python train.py --hidden_act="tanh_gelu" --tie_word_embeddings=false --learning_rate=0.0054 --lr_head=0.00552
Each number is 500 + 40 x the weight over the matrix's rms, rounded and kept within 0 to 999. Layers, rows and columns count from 0. Numbers have three digits each.

# layer 8 attention value, 192x192, rms 0.138, rows 36-63, columns 0-63
556536444497444468524404546409432480601493506439422511543529463554483456495449463543461508493480573465499522578489521476496424519477531535553530491484519542462471479447485454532498400506548427
437505518509469419490580538434583518444524519374551476458426479509460454513436508579466490469509469393420489504550531501558437382470512467610558563558483485530469596520529443503458538513549513
508490514452434535555501523489510463510467516470410455431434527439488518424404465416565519505482555505492440468540463455519526509507456455522590475387485543531526507517635462476460527457489540
581499580480491492506439499514582473446524628492527425506569520468499475420552489499533536622524452474465438461479512558502480473577432531440487370476457393462500443536579422451564570504486493
568404540563462536590483477484480453481619455513470472539500493511634537527507547524464533491452540573435482554518420439485559503501539554498490449476570457496559559537466466479411524475500525
406459591435465457545427477513477569511530521477550467586556560601480481541540492480451523520539480492484506539506481538556515494445490498523434535485510476519402557506560515470511533494455537
528503462573445462573484422392465484587480493562563543526507547561478509473486548552502466523510596575465525494474480551523421504548547545423575439561566463403511570544486502579521478408465440
428520454564506467471501518482450518441520427556472521412468465470491515479545540407528542452540469553604530490524517463515536482526530493476593529552433486526485504554537497561487513538427459
561451545551552514475570471504494499579509582463485525508551417444561498513539568540488480489456541499525498524511490487572514536555507507623619523537506584498564532486425426570496490489478544
478440615524519606508416456568515526442506493469445498429502398551431435532506488504508501485490538507479568485552502457482489474447426499519582538442536484482484498563429445391595461514550442
580498474559513523553516475494536536397529527528530566512460615499446541461486453495382428477472451545538511513534480510565427461570468496470519441534550490471551498476614559521532413497480423
508549468623404410455527471482481453524465437469542543460537430504560474508524515570562523513498505537540474557511560534539466515551562517460483542536553502512503504512451466505566512485465487
511504537568495436546462572446507564490516473502504569489519598616480458428495452501455507494498503540441401466507515466527492499591521508447515561449509456575530632586455513470500495467469458
456483494483450562454491517453442527447464473513456448459418485444555465451507556548509447529538464502494577465502443485542449469556507498544513505377472447492497584539450542490572503535502529
537596504542572453442459553476408529466457507488422397523425485425493484521486521558595464500466530520494499501475602520546571488551550513398449552544505458503537489447574482461508443451622464
502473407539465487550514490428455564530496517507561491473339475504485502528517501456575601507438487479467543516513481536504557541495507538528537499335495498516459456565406561435489500405560580
591537485393489512519431542554534465514555468502513534503509502579477537543581496510447538501489484474500444473535425524479448575518454547415554498502511541617577562467490514511469528482468536
480452565511514430390422480477457491566609534497464443492506407529571450454506554374510505539532465486478491408477526537509503494582392554545559460505476475495468463551481565542568431522453475
584568582572504402530565389538422505563628496459509494469476463484463515593498536491563536514497452510515427415510455493518414472538517538504447529540502470567513490474440572460515441432531466
460520381448531596460545467462492505525547542465503492448473451555489510602520347474504503477541477543451425527494489442536542447506503521484465560541510530515501477534451467466565565443554556
499481474443530428540550494506455547440464440581529535429564440481428477515494534356546577536565464420475575491503485543493431459457590444538463543447470480465489468501527481483472516471522502
498487501512438521524549582523432544527489416495472626521505477405410508571561495492524449529486470518541519457510513469534474460526528511515549472429511546469509508540580529627526443510463516
446472502445605430488458443472447458548536445491525454496484516573458506573496433434474488564459598483498437524432566516522356411525466527520517464536455507588485571465523502513545471501386476
529544507535520472534493532482397545533501516524438510503469555491537458500483517486449499505543460511488527518514418544587586528502477428500483541375532501524474536505402572579510491416450591
489431401389580610427471607546527434480459487474489485585501493544416401493523502450496549477513551542599432459532454510536503586499516496458547517518511515501466455482445508515584482511490439
590461406434542462518497473470393483520588472530517484521538549502557526465511536496527493593468468481541453530486519463431607478452514465494487397569440496460569520537464464533497436516515481
537554357542482507475471514479458527495478502626574438527438457520501529434443536532496457466440516536510490477508520456448557538528523506508544504422502420520458543485488524568487552475492482
460459534550567454515446506503510495452474541466551534555510490449485448565511558493502470503547501462549462478537460468552550558448480539391488482393539489531547432504489512474529413506470479
# layer 8 attention output (transposed), 192x192, rms 0.108, rows 36-63, columns 0-63
557449599528563436539518511491568452439542437603452471462516552551453436487531523519493487524503504475544464501436514497479595436512513507440490553560437448537584504508525464530542565642486615
540566540501521515569412503520413530591487563594494507512605434554516521554546456595504475571380472572507520458521438526467510503496525486520551517518513453536506418460490587446580489499514491
458558448520508498524455569589525493534551443482537544526512511505515500569572544558457425534452562475493521505469480505570565441506519521535450485480468445549510497517480462567510510488482492
494535386516481456480448494544462478500496492541456477434515519541596572560416582556513446586506551492518560460528549446464567464473564456551539590450460553558534471473575514563448441512428526
448580518446518547459509533479467560546514506435500510442527455499523515488524439447477465433517507463520520500490486519520512475496485528498509547480527598566549477466509547498577545450443517
520489494566418545480556555491509502468471523455445533447469448434559459480597494447510492460541504587477426493502551558491518494536510511532470468480525467508563497546539521507482507554526498
463540516469595435504441510598506469402483543453444491521480455516486565511547466469492427478548441396430505551506455505570546515431481512527437530515529534578509486504464501452515494475459518
527517468438503531542492509432532588529541476447504430478463511472475534475503521588505498632493498545518462474428450548565450529545489475505462514580590498483500573472532480453369524479544525
491528512476532558521459407571489509452453582538510436562530499521464544593486437478467431617486594504498501458555614471459459459492423536440413514499502441573492473470421510460527460494569501
492547525547463442512555462491471509521445336546559416623521561408572417508463564539467433557453470427546457517537484528601454516476449503471516490504481569506585498492501583477404484572423536
449568392490477414613503493470448427499563568530515425470468450506512551457535487572523535540519549462563446455508557503450505459420457452525530453487597463482463537585434476441522514467426590
543556600426546514454415540529553553483542554509523575533497539547492604515444509509559443533477485504475509540522384440548485549490521466471492469547505565534463538444573502391447499592530513
476558492514426518467504489611514442427471555505488454509443482463540490488492494474540502504523507420531534577533366628454569425444492544499443493541484456490553424579501514482530480495451528
478514536420424492533497481419548521574426514511489490482647541560508525548423478490514531422514536457466429498564490543502500569564481461458491512519481530512461520481603496511524559530461475
517386501459449481516525536468607536476514489537456520558479477514515509510578474442455432442505416513480416545508459549522467517517472484508451492513394533570494458551491548517560519519507493
428551585435535513570531492533570512429496546479531547478556538458517484516553487563499449539486577587476484552428520488532453421408594456482527510516548436483529480475502510564519543454459526
467424511563550478467526467602498509578557403603478431588556416420485529446552483545502521434521500522441571556463512421436482417490558485531440443488501479482456488438461392551544579487448432
563465481372530535569574470527543561455431556543517514510508519519500470520431491592538420523426457505467551520506510467517490504545513515503528564551510424503493597460561466469482537469559494
416500454414469517486577552472566492465442530546522609519519503461478422480494384527547542476622409493533591480524537438474584574463525465554467452500486508487544481513442527538609588546496528
536529516537503402506444516484547489493494434504568618474491502451538518514610500515520538637521521515593562407523554581450560548484430480491569508478537551442553555476461437521452586530500497
451481496509357482472436513573497494554503656464463526500444553501521461499517447448511431535549495601539487425466458435543571476526497470497493477579501499586460517515479513490479438482550474
551545438473520473482518487432530477543459593535543409467541472520539502493547518505458423495544517525553426537498504487450553495475508538496473486509553499446488481476504539420469490565490523
505461487530560476488444582551558472500415505495464499497495471483523473484593544504535486516511504569540591471558511510456537588573495476565436490458555442527533491504467441515460449486535468
448481578513459576451525464528580498474445490405480483481572461573417516485527478480497350505465467509381518592452538515460483489487495538513401535496437519448512486554525444553541550523537364
585537631527420465546509371532493555539523491513473358578471528390491448487458452487489499445532472423433529515428490472447480407561526509517542498478516465502394459505512504525478570457477532
558420471496413416486526477477491515444444480501526629461532391519518513475523513550480479514505590492543547525466473494531443532544456448458494524505499529466493548506531538435499499484462523
537519535483451425405583510493546458527524534520465499522501533484511543556675497495482485490480561523418455515557526522541457476518503516492495541465446510430458545530500500521518531486564492
488575557471429549595501497545549544465470474470514540480462435559468505464482475521556476480458446437448514517524507525502510483471505550513442543486567530494460520480516547526512507503463545
# layer 8 attention query, 192x192, rms 0.117, rows 64-85, columns 0-63
502511580461511547490507541448466458477550490522481566488525503468465519494518457517544482538446461503477541537470494518529535540517533479488491540515463467504489484397437508487557495498509482
506458506505494561414502469633482507463428449412502488464493443505468433445532428456457531457462407509480484452464487495434431469465536510410491475535457513502512556459454450497485406586525498
533548519489466549582525502537500529553449503485466473469513502436413488517532552450451434477433455488506501461479520477499478489473544566522501456521575534460520494503474488518472489520521475
559497484526483512491489515499563479476523527523509544509479460482505459496492493540517466528531482441477482518446504474517505510488475546472485514505511450490516536532545538533479482520479500
516511496487572522504456475541482503471449496526526455437500492491469467459522531433461471474544448495509477486530498461521497482492502469494519540446444551529504430459601486540446529456523558
462515520461480505471527440446512458450488562521511537538471556447541458579482513541556515521511524483496567462538557452499522489545549546461559498495529474523535461492492528525552526539516452
455522502513466485507464528451521524526440464493498461474464515472512484526508507488476475514518533444500533556545523480536504488440473506492510443511535475510504512564539537486491492498498546
470456503517548486465514501490483518522474532522496514530548446497502511447484556559472529521467508536444483511447521518506521527446495452473520493522479536541510454490540493523492463513526564
518477508494393476457470446436518481480549519537515474467464501532460591509485501493568428544527520463460483457524513517502426500535489470550527461523455476513517557525446493512523494513491515
567452483528449474469450528457462466490495582448405491545503569489490466468478516547553504486488495496517568521529481548516481475549574518445526504472496467530506523533523570473482474486486498
561446561475424522464453503541525483496447459516477480551556486483487485505487544508588467533440465470503472544590492484442510506524459458515471550579526508494492517582498518580487537563492446
482504499486510522539501544523496462552462452492573545479487496429483492463514505549505540517578559516472505531494503490499469437517489483468453531522528484542427496441424568430536446467486487
492471468528552423469524466440450561514490469461525538482498535457538418435483524442522509512456508427552519446518467450434573526486564492509498506516484550502578506514579526482559502501536547
482478490495557532504492540525492515527539522472516561479485489476529513518523538514557470503549485570476468472479493493516457508481572513523552468495490485500470503531427472500508430542541409
539555457514390493466514480536534484579471526493527525535481436496522523531482515480473541461464492527523532487465459452509536468524451479520460569529502477468560552504487433514483495460511519
442560497481537519512431466449547536479507423521551510476487502462547483515500541534493527518553474494509514467567490519519502532446511510487520485501490468438523429481468461497575524532543516
498445486554436506532509490515469532488477484530479479539548456505480516507515500470485499485404485471501491447444554528557546445476499519494502511444461542415556494541443472469502464453516525
511515494559512519505481510539534548492497483560597512515539437525552516480537549489463498462528554511488483470545471542512496473557508524518495513505480492456476487480402464451588556475490524
530520429520514495513453499502529485495582482494601475517492512560545430481503488562555530537483486533491525544557543525457440511452464512478570490473500495490512516452527505544484536511505540
531481490563505502547459489533475432495512558524497408486488485484515522525510444448425425506511539444508470507461438449453485486488486543459490471510518531490450481504520417465481514567504487
501554519541508540537477512465504486515510518472563482564441544497540598505563539574536519490542458478527469455499552459547517537506513567506509497546466509516488471491489445589462540454507474
502477502527483497486512471522542517520512576516488492473496455482488525464515518452489541520607546474467551516558491554501487501510538577462475465517495503506471488520522528451488519464531556
# layer 8 attention key, 192x192, rms 0.118, rows 64-85, columns 0-63
526510552505469471487536493479506485458553551482517544486486455512454477495524479534523491523449462571476537477476566503522529491484448459491464492513462419457510519510501476580526491535468458
471523481517537494504507484534530498471474540481514538534544562521573587567471467474544522451486434580532468492532599493458472528481476587542551482555459413481488463462451448461548459409460486
500492505532523483441527457456513506507535514493495424540534512478481477590554515478468500519476524501506502556535491540489468518546508532509527441451450490532517476483466514513536602494511438
543441534512498540534492538495498457516530532448426498534440471462447476546489519501491507440529513483516442516444535575522519525472493504492527483493598508491520573562464503503499489549482430
453472458505578479529499489494517541513512469584567424434483566544549498488483543503537494488522545511553455580569504496490485492537510445525495513455453502548502520474559502529485545422509493
481469569507495472482463443464484465472495549514501552504478472425433519553453461490527477472448504497506544482489487460512500480503531401528474465458509490527564542458559541507583477509523478
501448487537477439533494504433520473538487488514497524506512540546477471528500516500455507573527483494503512469475454543492473553518497464510523449477533495497460511570518506475536502537541480
438416460526541428476503453505481501420435507457498506458534489466472455483538472514576588470519469494447530479504497479528525494554481498528558451489492477493507485501508506465489496502499483
512552480463484498485569513508493486481472546446484513525578472508440528458513507520560491514516504503476481488499469534551446518500530486476460482505517538528466483596473477495523509508561520
508418588465470470465470486483529439527528495518535517500487434527501568485478501516536477504530519496544563494457475566547544460543489480520462489504509489499500539511513524508536524468518498
526455472484516500455515467532560458495500524513505523532518507515465454525482489477504479528519465466473509526501499511499438538519489499535507566561602419463487509567492581444511522488468467
477559504483516452521491519520494485533551462492455567503479547537519458434497491508482452562549601557458518478483525451533513542524483547475468496536473516547452501481524490450514521455515457
507485518562492490484494507578556474484488481491550428566512491443523469528530472536516514486500532416523512505552492438509434520448516484482442557474432476459515476509504525512490509555487510
514511529477535516445495478489435459491532488447536467449501454485530517473474497499470516509504468575506481512468470444466502488479500518454556508489495448542516531490487480454464503527557472
485524475508509433545470523438504509477564484502511497566485486498543543513549511450528470476440524518513530499574511449490461490481462550457540557478465438503504440488411465500508530487497523
502581511497446544566480498451482499434521491456469503527515514512493587511527484479502467477593558522452469493515528538451453494492482419543447514525522484433490496500499472515485570567460542
496507505480459478533524492487515474521478525458453576571498463497527597509508484487427520433462520504497456536515565478477524484451478514530520527519485485535534492486482452462517556476461504
543573496497460546539516447540478519555500484589471508470555520505563479568478477482526470478436490475489515485489512470430467553473476483458558468512488472576518501454480439517488511508517548
459546527512535511498531413483554479534524590577481504459520516529489433508557467588502512457527545525456541464509516477536499488445557464515485460559437473442543488484474492466513465494448553
507500503481492509486502566541529510531534478476472509452494524517501490527532444521540443500537500519526446556489522426494500499474497552472539481514423501546503467511537533541600526527511422
495470514539559513503510485378482460485549447504500524465455535479520555494562504490501486529525518536502562462565549485476481489462520511535465518486536544495561483464502472533425548551436524
494496455515518525553491458483448544476526462475517494520508456458510535462491498488494505504553593462517507476493465581507561520518553509532539484476524560474489518453513503469453465456522530